Each number is 128 + 32 x the weight over the matrix's rms, rounded and kept within 0 to 255. Layers, rows and columns count from 0. Numbers have three digits each.

# o: layer 2 attention output (transposed), 96x96, rms 0.213, rows 39-63, columns 0-95
# v: layer 2 attention value, 96x96, rms 0.227, rows 40-63, columns 0-95
# q: layer 2 attention query, 96x96, rms 0.231, rows 64-71, columns 0-95
# k: layer 2 attention key, 96x96, rms 0.223, rows 64-70, columns 0-95
o39:157126092104209134194127093124146154108143050138136144094116112144099185131111179180165107109118165143129146134133143152107056084092136149163131117076158138167114071085143118120178090138118079177152175155124110150084153100129094090120114148130127079192093129111119082125175118090115139145
v40:099129136123131139126129117131165193109163190074118145141146151087149144165128124113125140171138129150130135133104126150121182080093072120144132142121171110074138136139140089111149165133109085106079023120093113116144074136190162133156132102120123136120126119128126162151124141093094131128
o40:120157073116153118103117126132145197130139138124072117117105096139104124159129118123087135177141110104141136116098070120104160125094168083149131149108149130090144143082167114134152160112111113127146103114142130105081139128184163124145167118146142128114144124140208132192126130096069134158
v41:125138134142147137132144137176182065143122126169079117131090080190127130083124161120151154078179123115147144088142167102122077161174139091144130134109101149128120100145095109106136144203124110150096203110136139113098118112039098131093131097115139127132118126125120131144156146113161070176
o41:123124161138151135121128139112121020182105115109173152116161132131164156136150125141168067143169212150116127097136175116099073099103100132088118140123087149156108083100116147094130161167115140161098128130092064131139125126087108118156114133122138147093108145153155160094113143146209141101
v42:098114133127156145153157138121162181148186111057132172145163136136172126103189163080037148142131154101162135135115169136096133141168110124141166077113185149078184090134108122119136147113146096121112072106149136105173100134092100144080092096130139111164157133080126084141151090113121084130
o42:122150118136128195181113151107143167128104074102157131093141131114138127168135129083133149093136136076095180121105155114147132118115106137144124116087115172115155082156082115113161189125143146126139150146124119124148113110152141103110117118120107106113120152075255096118106133122099120078
v43:134128175131133144124134116100091189118126159106130136150107160113156104166121078111156099123086076175116137147076131170131197083114081177132102144085114097103123094135170134075111161105127152132126058124104162135103118138192185139108185143156060126117131105147139089134133105090088161069
o43:147173093109114109114091101123122177151153162123059109115104101135100066099107128162109184114110054151154076163130097156089180168117142072151141145109109146078105124115153112150138128113111113176128091091176149079130136138113212178136203098135095128131142122136120097230190099132102141149
v44:110144152138066121144165118164151136147119135147136140108120094147210125077173142088112152090093125078148134153130178123104101114181133120147134084105103124098144090095135152116074126152128096128121133157151086170124114095129147152132143132153079111168109140139117115127173140113118132125
o44:107133133108099154125133148146113143157110105113126138105149127117177168106181142111205140081126144088142130129092137106115080113124113155135162133100097113086118090161077145124132108147135175137135131144086082136149165097113175107130110124122075180113055156070120149143157151118128184133
v45:083142052181109122110164091162164117123184082102147130098085072161175150100187131102137166094137172109125154110166197136140081111173129091121149118089129145116142083115108130126149154168123129160112132156134110153178155118087101142106074088135098104160122140116124090121169142111127111129
o45:098103125124158167136160132150112104141118104151134138138094125143139164114167121091213114113139153122094159099094150104164089101098093192142136121123101120146112105150087113115165141160142186206100147106110135113130134116114085122101095121147106183065044141091175168128121167143148170090
v46:194093091205159137150123079108182096049179079097114152123074129119065190154084087168159087079130097174163056091166107184119070168113156117136132123070093093170125107144097156116111170103124200143183168129133112135156174156126100096107098137058108141071163133147156103128127154224125163131
o46:204127120139094104133129102080131046096174158124122205127049162133017137112074072141154130143146072191161122089139108124189156190080117142114110096154044148186126165162148182156075087117139114170124093116138152114128079118065081189068137145149185158098144096188173169109161100212120141145
v47:169126159159112117171118145140172137087046117103197085154093098104132057099143126147145123108112102150082178140124153099139145043194129157120127098153136122106147165078114150141066104143157124070153177093162189143141134109153149114102160123186100146130094091176136120124133128108118132125
o47:098133176111115151152110058154162107132068128113135158191117108112163089131171159168139172096111069119128072098165124110081138126160134142118174079120146118103134112112065106085073092117174145155127101126178162152129100110117177090163176116121068182159126129157104092181165100162140127143
v48:192144086167139119121176169120183132138147169128111136134200173103148104121114152102107132131201123136131145078113167100063152150134151085150185133081133140119118089124080158095204199158173126089069158109126098086179082134096170150128139084136145136113165130067128142167110105085090082159
o48:075133158159119100155136192106152080137095144138133125097163149138124112150097131078109121147161113118108122130127131092115134159126178061116145131086144190122144115056061128074175174138130143152119116112108067090133111187129102129167179071105161120075123163137247160138103078139107126148
v49:147097097142086110107106142137150033169098171157155183135170128131115094094076204126163180101098100103177122179125091136141166146166254107134147090192147128116114112092057121134095084136125198132144121145148096111137138158095129162137132103153117123158107107138104145114143188137112132128
o49:122108142129129160106105143148153098119117074168125165129190129121163181151125147110157151057161178138159109169135163138168062099144164103081059155125162065150119112074128126062121103074105112057206148170087071165109148164170099124121097135061105140150151098081172147053177164129150141131
v50:129117187175099102137131116180160101110046143177161104073088111138130184118157142190146151043158139088145136130153123107121101103143129105101174159097073163149119085078136147139096126201125134142133182121128111180134121079090135109099123135086083168144106181142122144126116124145127095120
o50:141114158119167143097155107158134064122154115174137144100151146159141180109145125136199085131166177114135133073121133125074088069151115129160160143100098149170132126122101142097137087164119139140106109152101076127118141082042105126111074162153095205126073150111063193120146169104149121171
v51:150089144241137124120142148127130126066110134147159140143108149098133125094189119098172155087133114163143152143096114159085191168174160176051164103134061129142162057114062149128102163116188147099158203090099128123195165118083133094098113125116078118097108153089143157071123105174060162112
o51:157134190128066143106094141173128064147146141174109196147072141133093097102137103073082200087134131150155093113106146165101150170117139117131182122126143175211175130105047131096096105122114146145158096082122110076160098168016147144108131120099097155097143122156192151137180091190106101138
v52:081122096104151156097170148144173166123147103052092093113085116125158136145140099165222131099141090165134144122088156160158196064110086126168145096101167128151144075125178109145168150070123158148101136088122137101139151124171124093118131096177105147059091096142145097179133112070126166125
o52:086139116121068069160104128123119142137101125099116120139037097132122126114130138202125163143117086173113130127173116146102185126080195112155154132117131118156086110092141109194157160188135102175134094071194165077096084151108105143122171121106107120147133116165207101226143106141095127101
v53:128156149163155112103120120111146122106163038149175125119116084131148143132164082151145167132162159104101177133115173176164091126106159061175113101077119113109142133121099152124140152176091154143097184110203114136121130070085088097126127132114124126144149136138146115150140160130151171156
o53:093113185135116108111135130096078089103131099090139161136090124122172129094155101143199127138157154147105174120109126137167133154077123145158119113152108133101147069136091114138110127133121153163032135114187155095172085072084122139140111118154102188151100125141130220165104124143138178119
v54:172110059144134139130100130108121091142160083131122084186110168139087123144119115121186104169195129162111137121144087114153067142063154083151094138139179120143120161133116132173162114132141144152138193101126152128112143139143072144103119097116146115120145135168129116116117174167130065194
o54:122091127139140130121129104083124092108155169111135160171144137122125153153093099154126104173108093167087152095133134137165142129120114111114101092190152123176120125061125122120114153088113100182144129136150190141104130158138088133167111117150201122107165076168079112038116124153185091139
v55:162160089159158149129112157055112071134138073135146140204091126119119143128152124082073094178180133148094157135092148123147132159118172072128099137142151115145130128157102116108151144151123137135113169097094169073148130106067112088135100094106188115171148132125138093109091168122108095165
o55:148136213128150156151123136113093095159138154135119159153153161086146095115137094143070104116132118161068142152090124149185145141117109123095090100179161149150156109085134082062155193100084107142083172161134160081138096121092120132153115086134166107129146111173141165112098113146179066158
v56:119165087183089111144157086170146129176189105118141121081073104161139122131123127137135112113108141115117118153192142146080087087174136117182144147104107144113099172115143150120148136182112140171082098105171109159120164135127046163133114101119121091151133111110129090114161049088196115092
o56:108076142123172178126163102111119126093091123097144113095099114166140145135150144078198101133121084093156110127145170086128096114185088181169105152102083094118079124154143122120141126153147179209074143130145104144157170131183098111108102182184141143077064122076126151142102141123179154091
v57:164127171141129105131110090066179099156113154144115144120095152156079147144139163147084155058137171114178098092158088135149138184158137096171152139144083138111130132145099186094179173144095076107143094184126095120146114122116149128146129077077191128151142172111101099162135120158108133117
o57:166135116154178125119143135106206118104152097191130165101171178137058170129107127115163085134143214091158131114075140124110117140146123099084076157122118145139143155111151152111158122095059067100122128115109041162115147100123092110098098099158184126112116118126123173137132148117143119135
v58:150127102127140113122126134140143067133121135171140095104113103150100100114122115150147148152158105152133118070186136147120042121086114111145156117169097146152083164128147107142152146135130049150116192151174120102147133138087055126123141115112162103084156106117137196124155149148189121180
o58:091079152122122098127134134091114072128086149117190151145100104168129131138170110114097126187125150178141136101202177102196116129118123145080154114130086101109100155121097156180062153147152110152092136100141129162162120178128106076138117135141153130085144156173090146114065119158143120100
v59:094112141099111119133151133136137153152110172145118135146124184105192102133101139080148168131076118131148076128079148154064252083217085174100154120125131123117129096107150117114137104095119140103115116095104134116131123169160185135162180139163102150127042121097109078174130127036067145105
o59:103176124162077118173127135142150174163106098143126105125102136131174095104115152130111196133126094109174048155135150141047114120132133068125153179084162100123104164089140093088178106145101114102177131138118073087107138166161174125146190122077105066144090127086202097197217110074086139149
v60:133116090135178132137108142094142091114123134123090147162110159160102152149105112147154152134137120158173110116125042177181117187037130103175095147099152104113144131138106102107116119111107113120117190114110119141133166138117123184099114104111122098086183179161110104168131204141084127193
o60:141151096142137098088093142107154119127197129117135188132123152162090174157087099180119118174126139172156147132096101186162100164058148090107089126140126128156100116072133141113110126089075045144139128100129122134122149139076077148133128078143180107105185092185112113074153145147148152169
v61:076141139070138106148157115154143111141119150176054125050152091139166128115108135120153138124119139113124150125164162093070102102132087144118173118095128160134137100113121141165085121123063120147124135165159075142131148148133142063165188175117143153180189132091110133148163067158136153165
o61:097119115120135112198160144105097150124105102141145065064119102131109115148163148103168150135162165128145158108167131062088087126084089171131170159132096122117112117160122173141148103182157193122152182156102090119159141151133100087118143179074130119145111153079047134147115111088101195113
v62:143193144126119142136116139095137116133114100145124131091159109102193162120109124093106137145149116137140095131158185133091145112167090057143109180064113160090135095125160115082153099123075137153062119118143093156140100107178141144156186138110153164168142120074115127139166107026103108126
o62:115171159130189122155160158101128149146129116102126062085116143118138166113146147125167103140147090094157072148157126080130087133116109092131163105078105125090109115127161115126229123144118173141082184129114126048138156134146151086150122166111150158086064169117095168164141114057106152167
v63:158147148254109120148097117127185127104120181116195168170092166121142153144101136113145155088081158131168074116097140194127150131205124113129140158159059102129091087112112139120153130134147146115113191048127121144149151135106084150112156076127093112103051110124139045120155159084073144106
o63:132149194146098169099092101128157076157119135117131214169085157177129157097116115131143166129125114084184065118087157167128115141155123080123143135112109126164093168105136095069142090075091108124080068125138070097093116147060152168107128114167150123076104089135220174145213149110139146171
q64:125106168139129157108109126150101170137141114142144130120135138115155089103163114103115079069128160140124146149128112087136103141148129137136153100143143156120123106113123137161115149117096118146074111097142128133118125137168122111124126105153163163143131119101109136109123173156130126120
k64:132132072142131127088114114100131120124120158111086129104121155126116120120151111142164172128095149109157157090147140169126161148107147065093103131116158119164154098134153111144171101083187151117144135137122116143200139127133192134119145121114094123144089147156156108111133139097128141081
q65:133137123137150104116158167093130129130100096100147170104130109098129140152154146138063175112115079101102138153115077131166128135115126145111119189093097107127123095093134116143109137097100085173086119121165123112092111127119132191142152173123127149201156167130133127204127136110169061160
k65:131207186116097062154097163128116093166110103143079080119166153127116121091099157133181136153092142141115120140143181050053105110120125144139180094153164160113170181128121069132141213138117135122121171116137148117080054141094116122161149135161188123149088100164111146126060110129131139146
q66:107096101108150122160123140144130150110143149145117156158170176117148111140120113103169100116146086094190136117103132161141143150098147132041116047130102136100126095172124158145160155124136161098167109152093105138190110156117188058171161113110036135084172117094148094093140151160083174121
k66:118133072152150102132158129084067106102109148139146088111112130122152123150131101150125118121173146089153166078165156163160175145089141116102130148076089108139135113196128138122124132091158116093164156126113072136135144075162170064110139118135116117138142156128137156107165117067162134077
q67:137125160162130152165101089172096137149127133096130099172070104119126113173137079121134089064125114100124089102114151138193102168133150102084161136118125108137147122168132133137142140098122175110118093162118100114147161104079236120193089130121037123117191159140127093133140176133104154111
k67:094120100145092163120130109148134112137115126136137086118117095118136116132138135131138120117112113115154167085133138123137130134103136111188136155097172152161137115154143124079114128134145147123136149114128108166128112073117140105117097136124128158152138125066115144130133129133104194096
q68:163167121168138167152089034186172087133173115146143114140083132187142089115147065159131138163154092085135080144115138196171184090099115088117115086093118138111095125121106135165149162140099168122102138144115160167133093175110136138166146091141108055140132141117163130150142151127108155128
k68:062062063135174126150131120091118121113144157131138112124141125168120116118122160088094141117147128081180174074200114149154097200138139158130058157110156143108166162217119128116123082119129147080188095175099063164134110085188140069110089155078101131110185133119130102046158157121135153118
q69:058109160131125092097172166104128120126129145098124133090151119095076142166129192130158128089148168160117114132210099053055125117127095105119141126149191115106129073113160130103145100153137117103148114160140104107151095166094086143098167126160179126133133150128110098105170116205164130143
k69:133160147167133126066094115143122128127148131183148093113117130127134150107133092143148122176134134154148150142094136151134168112102153100119133110127061078135074104110144123125137139139137083151048136110150154116150131112130145133128187034135161149121083136130128094142086125116113087131
q70:154173141135090122178064044107108073111152142145135148096138168167077119130090148120130079169127175145094122118166130112119120116110117112159130131128110132186104184114153110123152125126100161100150167185115062104115118142109137137223194141100156103185112114129078044158102065176085087144
k70:093094111104118151096153098127147132105142144106096112144127092167109170117110143086132171137105163120168135103149124121149071171116157140169087103071162129082165188183136176096105107135104143087179124105081133174125073093126074089121134181091165192098136119138143096144168190078124125153
q71:096079129135181102093181205119150143085071114132139099151161163103120104141112128123224148095125121177145120068124121138094124129128075147087092111124122112097090056159140137142146116107114111083113211080149175113121167188121081135062135114135155132044162111069152103115153131155163183138